From a checkpoint of a small transformer trained on Wikipedia.
Size: 16 layers, width 256, 8 heads of 32.
Training: 496M tokens, 1891 steps.
Each number is 500 + 50 x the weight over its row's rms, rounded and kept within 0 to 999. Layers, rows and columns count from 0. Numbers have three digits each. The size before them is the row's rms in percent of the matrix's.

# layer 2 MLP gate, 1024x256, rms 0.111, rows 558-591, columns 64-127
106:482444471474612552548486549564558519506576451556527567504523468470541487484488588457552509539488503566426441426541505604574456441533571551507473430458474457516437456489567485470468475388485573
092:547522494568537534504588466536506459582507539443490593406505482523498534464452536581460425501470427456556477568470416523491565462433486465521458469522540365490479470511555445406544416582493448
097:454495457447517592438441561445543433477484504455463547620499527531556579555480474431500471469433541513488436475450470455611601463548576541518473437558464443529525492455580468480511410469550492
101:587488528550473482436431534563532496541450494479554556477427550489537601535472522468516504560441510476478592529457360511500589474595434515452469503486438453573539438552565648445532455412496443
101:558534450509588510435512482594426491486499541543468466574564505492472412500453601486621516474456455572509556478544494494426518418431534438572513421501459486495462493420524511477524517484500547
097:520448402457475544520513487408490465461418485498554556578443499428413587508482515477498404502487454529509589494560491486557574524511455418492560496603538503539475554463526470468478461448418574
085:472496471548576460495536502462510496508439520472514448555538470470539628508490559393488534479484510427625510456544373409476494532401454451510449580512527599543516516570516556462477472440555494
097:483514542548477496498528455463535585504515507485576372532512472557542454470555463553531427482452558489535517483465434477508597447511431450443467478485495505389551534616493419489445434530582545
094:418500542530538555480562389568520509442442446602448579614410499443443560520415496505447532568512514441514452504491521519577489475501541466532563502518509573493466463442476514599477566579412530
096:466549570485592537584430443466473404434442502551494480414512652601525456554554456418354449492514425478477465499601476514471461483414572516494505478537531506545519599425535559468448542500476558
100:519479395570490534536505501422464562523539496603500484510478542557487495566580455446463663501489569534509466452478527439546545599454513536451464450514574521482454473396478535413489501470514511
103:471468574544491573580483511571542470466367442574484502508517404493565460486615560554456581464497553479481547550480480541508497515494435590449514570518557494453503501496420536485520497485490556
103:461537496541449546526534534445533422445539425459623510434522463420570552504484478456434387500565501445469554509401552449530582435537550419493471445614461485573479502587525458567407490522656511
100:571510490477491504450545542479545540542560452558432574470503525452460428542504545421586492547609425556497474471507439488506612562575407513557510458430490396495486451470463501551552451452476479
104:548634567535552574447410539422503522386467450541504526526480582521473477389552470414585594452469486570501458424513354480476515557424474532557546504512486525481429565465540401653499497533519472
107:508530544457538522509527602485478416457377443561612461406542477367490445489519517427497503520522547506490575502503572451421564495489528482485532422456513520477462573471485513533537422606495577
087:582443480468501520469505439541490564431422488514464503397621460547452429445525518474403526509594530494444453433544519508473500502486585522449451499483525487459409493586495556553495502411465543
094:508462439543520551522571492580498437561521514492481496542513532496520572453565623462564466582510542513504556467447560539573447584402350478497494400511520481563509521542443509478498548497532542
100:578525516512489461541569496536537514511442500458454569558519401468464444445481423522492389460470583509518501587444602567504544453607555412563580511563550398549505493467539454572492422462473527
099:508565519515544491501604514379479494479583507405494482422455517506590476464496500544448489533462483592494414538441529453507579530563455485487409478449591513577470540489576500406527565546469523
101:481385487572499399447554551568561501511506438547558477563504447391505430490498491425437445471515501514490472530433426472450494577562549417453526498483526514502496493485507532458458404489556465
102:553461451444513592541513567489490426439605456484469511546591497501524506520394533411563453513463456478465456534527461563438461485544521457498489522418510516486424515478568449429414576509509444
104:528552440505434374499466586488513491502496467559478522489476462435505443501539517533526381483413489488417444511487531509496509487438443478471532563485465489475545567469412407524528416412481531
100:489450387443448480478468532471513334393558476421405511462476497553499476464496490562595434481519509464448492545365462578419534488473496540537554549538411447553495526409469457548540550416564604
103:463549537502481534426462454391459525575485532539540480504486532542545504523486484500434513482389585524507488426539511490534491489517488449478487568600522549510545587469484562562579536551501522
095:451487477608379496501443468440520576373525464436445516492462391497517570510476526501525494475623470526571492506566424530526510441514407491564569582482523443384531541476534589569482539474448538
091:514432524451515485433551496551484525391459556510445480468486445524461464511451504499389570521507498527483500453527413497520504558532453477507466489577470572546537429601467633553532608444524585
102:549509501513428479415506521595569504559441535501562427484593425392475509459501546479514512430447571612455477512485506499418497520604435539497509429540495526443535459501510562512492587493501562
105:427496385443454435480504457510420472517444607600501513578469483514541505522489504486527536479491521509548454577480570432557535458538529431388518526498503547458504391518484456446563477473547486
092:400407488469454538498475444524498502538542503520495541523556479492506497606400511514584587535473564559485502462508464578408557457474428551425496507449448494477469510501364490507514461379526495
104:539423436571486416464461526538510507459497482526461447576579342489522493518472556553547551537551643534473515502479572533403521418497390495489557553444535524457465398557478506494557520539580485
098:485529552594499527554532493496576464517484464460545573462526427466418503479454553484533412516409446553577540514541512441508561452530463557490446482450516559541576535539496459437521512489534443
089:441568438586497455414566507480523546527588508528511418482540510461558506563468499437484487438505453538474482419558536434513463542427580484542566476523555503472461428425380478481538486502547424
103:488555468542507581466446396472537509502480533471365528483468512507482476487556433451447535402563496438481488533480513518466532538446548471548523514581515578543507413495444543501494450482502562
# layer 2 MLP up, 1024x256, rms 0.11, rows 558-590, columns 64-127
104:503557437488503478544533546505581479441592514492437505559444460428434563507505481480475512468493508536508534593518547448458524491401487453547503569642483570436549502482403523481515565510497471
089:550493433501465479548477479547596491486540530525516510464402517555489549516529470523428554563498409445486443463449586483529417572404537584452476530537470447489444493503597525525548557436483472
091:493543427454577486483418521424541519445484487425502473580539525512500469546542552568478568481496592494525568597462579567528556448472504484512436436506536453546593501536525562468548552539518435
105:433455500450549549559591510491464492548448500440487367444530447518511465536491537492447521529508580519496408484517571476546452505423495497551509439545548539488404584491451434570529484571490485
101:431408455517483382573511463403499541426470505560550481504550471558512497524425445496615440474344564464520533506503484462452580501513477593594557477476516517432557436494520576349515485518559481
095:535500553550531405464507501555491494450527523514514499508560547561632463449497478537519496420447502501459505593428526559535513571473449401526542536494531481520497473549527486453595476477592563
082:479551570544545572450468582508522465458494494563513486533531516479524479534469492497464508491540483397596565563541472451437469510475540441458450548463536594503534487502496458455478455445507514
103:469423512411475531561473480494420447503544471417523531473430526436499481487468469528481478560497469459546469531568598475479473410485488475360596488537430490461526523544480497547462480439455514
104:469520526595454577518487488515442479421457508570456454509487472552495501536572491402505575454455478473532516547575486493531453524523477545521449514426541546446560517492477551483468436557473390
099:471471439508456541437544487501550561520620496488522536563403498465470506502464449501677472440495501455489504559491481474547530497545373478509509461528421532437384410515480519647461481551542486
102:550444512429553587442456547546510403470483506493499521446450613489522509449458553524485389428482457422530523482512527457488487433492495522570507519497464518544529516575574456488508477499543443
100:407416469493526588471505512504548567473503467488482518518465531449501447504480484491509441486445492417466480370489479504501600516492649487553493457530585529468519495609534461504577434484457450
099:502586521502529506521561544538440438459526487507595454422464428419449412444518535458532511501528495506524555483464539420484443525592559543558457482547462527501563529491466514473474540563550523
094:464524564589494447467449526525450536545548521520532539498437521534515468400493539466474571496467563506527536465425555510482546566549353585518592555539520448543598429423469568492457527534489517
107:515513507472463518497462479545461549392520456500509520472517568416597578560516580533479532511453505538453510405537467583414502447510569500632487477434429525456421428544459491508580455548477411
107:550573536596525558428483588372487590529515472496560477535489608557511514540540550500510522585405489442520549389519472519513553578533473439563570466504512470580412563528481476480546539494481496
091:404494498567526542470601515450559468512518518484477500691397488469556541577507579505571469467568521524556473500475465551518500459545441453580541534534489452558494499496439527511595571530537506
095:549459546451488426495494512387540475520473507498466438493468484535465449512520484576455553487482444435491483572568452534389549434510597523493428595475510515481435445411551495531429470531457442
104:462521508471473541499466537487507470468514471548476471441469516530547543579628498457454426463512496517462517534544473456486493459457481548524492544505529541476461509538451574457522583483640437
098:473519494504513475427414467424456483490407545459528496452500552572591405536462452525465424498515490500470496529394435479426428391401517490372553415429578591606487543522584446528449514524499445
104:485621538506447540594516445498500445502527521563450392427547528538498482497442482409427501537603505482431531482569432514499437516594533457449457413505514485504489486401565491505456459493515495
100:455509422492532459497532516525514471563500507460452476537467522490517453440630475527520524530395498562400488522546464579539557469547449497491450551442439590526488554399445523502503522444481488
104:584402551468513543541496455580604543553515487452482514497562476497481464525470481588465477492444488475596567416466489543516548532497554579516530567418569475525499480531515473521424433415606533
096:515506546528458582463506529497543406573550453496542500480507476408583554562477526496535494479477443449467477450435509462501513519451452469441528460545455604432418489465556480509434434618495485
100:503514503547460454481568480579451482488500455453383533534565497512521492555553584438573514509507509455411460560530452471356429546565500489579414473499458536514454551542527419481413478441436505
097:439540415452520539581357437482493578546471542567471554546495485552469490477521496411495531511496632508594521504548482349410589503441510535474583583451458494459574487537457584550509519487398522
088:507515458531410561526482491514558537494461567506555534523436535560591485460523551511623513444431492482426430429454544463518461490485495533448542527493554470443457509495492418447463464491434461
101:477473519389507504479452434444453445501442459511380554537543483536536455465603503495517530576502413500463514419520576481500551523427485535492452472582477435486571534560376511562565491503477533
102:448469543347453496484462489506559469457548485582482565439440414509450488548488523469568499461481514555547491463494539531548426449455404520455550520491417440486596499555449564479433511493517453
094:506445506422549472497450442459448510496498496500442506464516478445545467495463512453531480514456492606469535514494503584517496609472503436477511437473493560505468492460516389511457552550533373
100:436458475440457589544495461569512399484618508520586575521491527527434515433583455414564492579524524461461473495522492486571501458468530482519515496545389537462450512506463458491517440439438500
103:493477526468525565418491501549510399548484527500530514447465469556512508442478562528568529534574545429575497506568549471431508449593501475525551487426469538526566541486554457479524538506546431
088:411595442550498533464505481437487563497529466522462460458535567470525513525515548444457504498578432497472483382492518410461535418415558463559533491528552471468449492458486490452514497479591453
# layer 2 MLP down (transposed), 1024x256, rms 0.0968, rows 558-590, columns 64-127
110:508475435493430568469469476439334534503493488496492540561500505485552512495570396485489574417554504541496442557532390540422498528530479533498444512558512516549427482485599471497464526495491469
091:541493497482506504489504585514502487474454449511392548557468496525525543502544448467478533536566551551495605474484486540461513536522535549590482418553494536534486491519540433509494573521614520
098:543561500560447603443538442495513444443472347556519592516552538591456547483560550558488437501567506552476461446504475496592428547496513519526492497596459482493563462502452572448498482505478473
088:535454417493491566567471428546561508556484451636524494417534410468564497529469507482464573480450448542513573554523513374512442484512441450564559479524529438530471469526464472545484516464522547
105:529439446525528466495508481521449504517490517581490497447468524520581481420415519599536471554545593476521484526425434533472485462472373626508442481476544470409529515451441507436509516458535468
105:523462561476444458479537509509576490543506489517545553489482526514523441506450647531432455516538518569487452492490425533438380584515508508459541623474596456424510488437475523429513432465485542
086:421548493519510456496411546466522512463485443495500462547551582471525561506447531542569509526511514507523533459441389621482458568501504498503535569553443525470524491488459505503429564505447418
099:506516468475510459499486524502493518584552480531427562501438479421512590517500442480526491509466545624500584446580532412476619515621588504496412507455613508531468461521504441584465569471508478
100:508548497528531573590459493444445458572524572514401523560571522502538514510524478479451416585477515522522446446509457500488402519434584534509570534386474528477479496510463509484506485606379484
104:644438433407515592525449491440447435535551449509600532474502569504473491542505456384580542486471409522467530520506443491420532466548437518598542520554497407496449475534555507462519517521531589
105:599401547363489482450531540516543455503526469506477542470475549492518545452511551467445474537429455461416500478569591435497578438643542351536481441487540537511551479550549542444456419567534474
105:467525558501588334535549438528527473542495523463528462519504532570453540477495429485543535496440504620429438470461460517493437444542510476495515450548526556546527438573510528524494544574521494
096:443539528613462446498496570512453530506501509451557488382543482459527499549391546411449488424556501506519562399452446462426481437521538506542489527591422553561551508592490584549471585443568452
092:390490567567424528466542490424559526412453565522467476566494591629477544370450465574551520524547535553521386441475431509496484444529435523480559524579504484496523482436486519488521504545401461
113:511460537484542574475459471545534415555549487532500503529568476571600475503497521444434498574536445435489487495463545459558543444545462443473496484546434412583578470437486478464428511456523483
104:529466571468502541563520491413427553528439382541560527408546475454519492571503539459483516441519495566490510510493420461544493505478500499458475485460448438619502529502521545419582468516576542
093:499542451501500438511575525464553471478507475456502517651437550468417568505580429469509545482491457578486441525525517466473473515562436455495546449516440419514496453463504481475515434501579531
093:549523547521476480542500507466567420422582603494584534483516594486478379511471431546506559501490482499499472509598568354407512549525529418501538525447503491539494498440559482474516448517540497
101:459474602486413499497461540505508532455494587460421464467443415531513531565605408558481486451414543515458429407507552444603521520556485492399496491481467519415562546413451468435628494562508421
101:593528438473558542470579545354525484497489440417520562479459441464500519444579454482437516498558444527614548535588495494496497535528446509520490518536468475457561460482464380478516590520434441
101:597518471480504460592447485552489486543454514493485549520486504465490470614549431467491503517492541570483533450519472538475545449537597559477489511574589398520527475497577524516590515518608585
101:533540532504560452554516523572433490503499488475525438561536531517494590520541524500546470527419565479488530469485547561495587425525516377446432463472467459438434430470567520500480536468627490
107:542490465512462521535557442564465575503539480517488513418418470491459525558554480481504425473487489516466537534425475423555541494420456529520496503563568480533516536559475443471532505392463529
105:541466549478471543477529517603636476530549565458518459440465474470496553607535477464426506512465507507426595540531627449455473475499473460462462494441489510479466508480436503500423532572500489
104:439495489575591522581483396514511415599494470504452518498517416593456550542479413506461467495488548509527530464553483620455502567481521451505506492416567421473446547443573502458499429574475543
093:532501448446475453462567503530514495502444468483549578550565476517518535475540452486568413510505451460502570562407436514539553528546541469479460397579529513461458470565573507491468463599499485
081:477489486486483585508420451448540387525474544494448504431485437542530571512425477501558496386446513481474449487568627513535450444486480576447501542457539423519480559313509518414522483510482475
104:452553509498494552495537638439431484428553538539549455387481580475480452491477556562502564484561457518528516599467498482467472473527444439525593477443470471574395500481581511471456455528471461
107:459539418502510385471496509610511472549558489495569456471568497511522557466489422398520541585518426483512539576559500532552473460401497463512422483589521559476449456523506557485552523411520538
097:427475467529434558538478453482458534498511454498532555527564496429500526595385447545444450468478545524465578509445475558506443536393520389542591560482483577551532514494472507472421533494540346
098:431510549508630504550517513552525590463506519487533503461521522538419557477509512525630523620386510511479509514478524452476538522495473427434491421509465554518507452498597508508586431498468562
100:473497454601537544378503482507482559551513634496479479461473485576470525463583561434501522552541614466606549574483486458476518461510412408442532509389389530536526566533470486539541584508505486
096:405578517546466564473543459483460508524485387502465460508564558495490497473520442554398501595531419521530461522443557454569515510442476445502578506617505516478442420466452452523509523481492443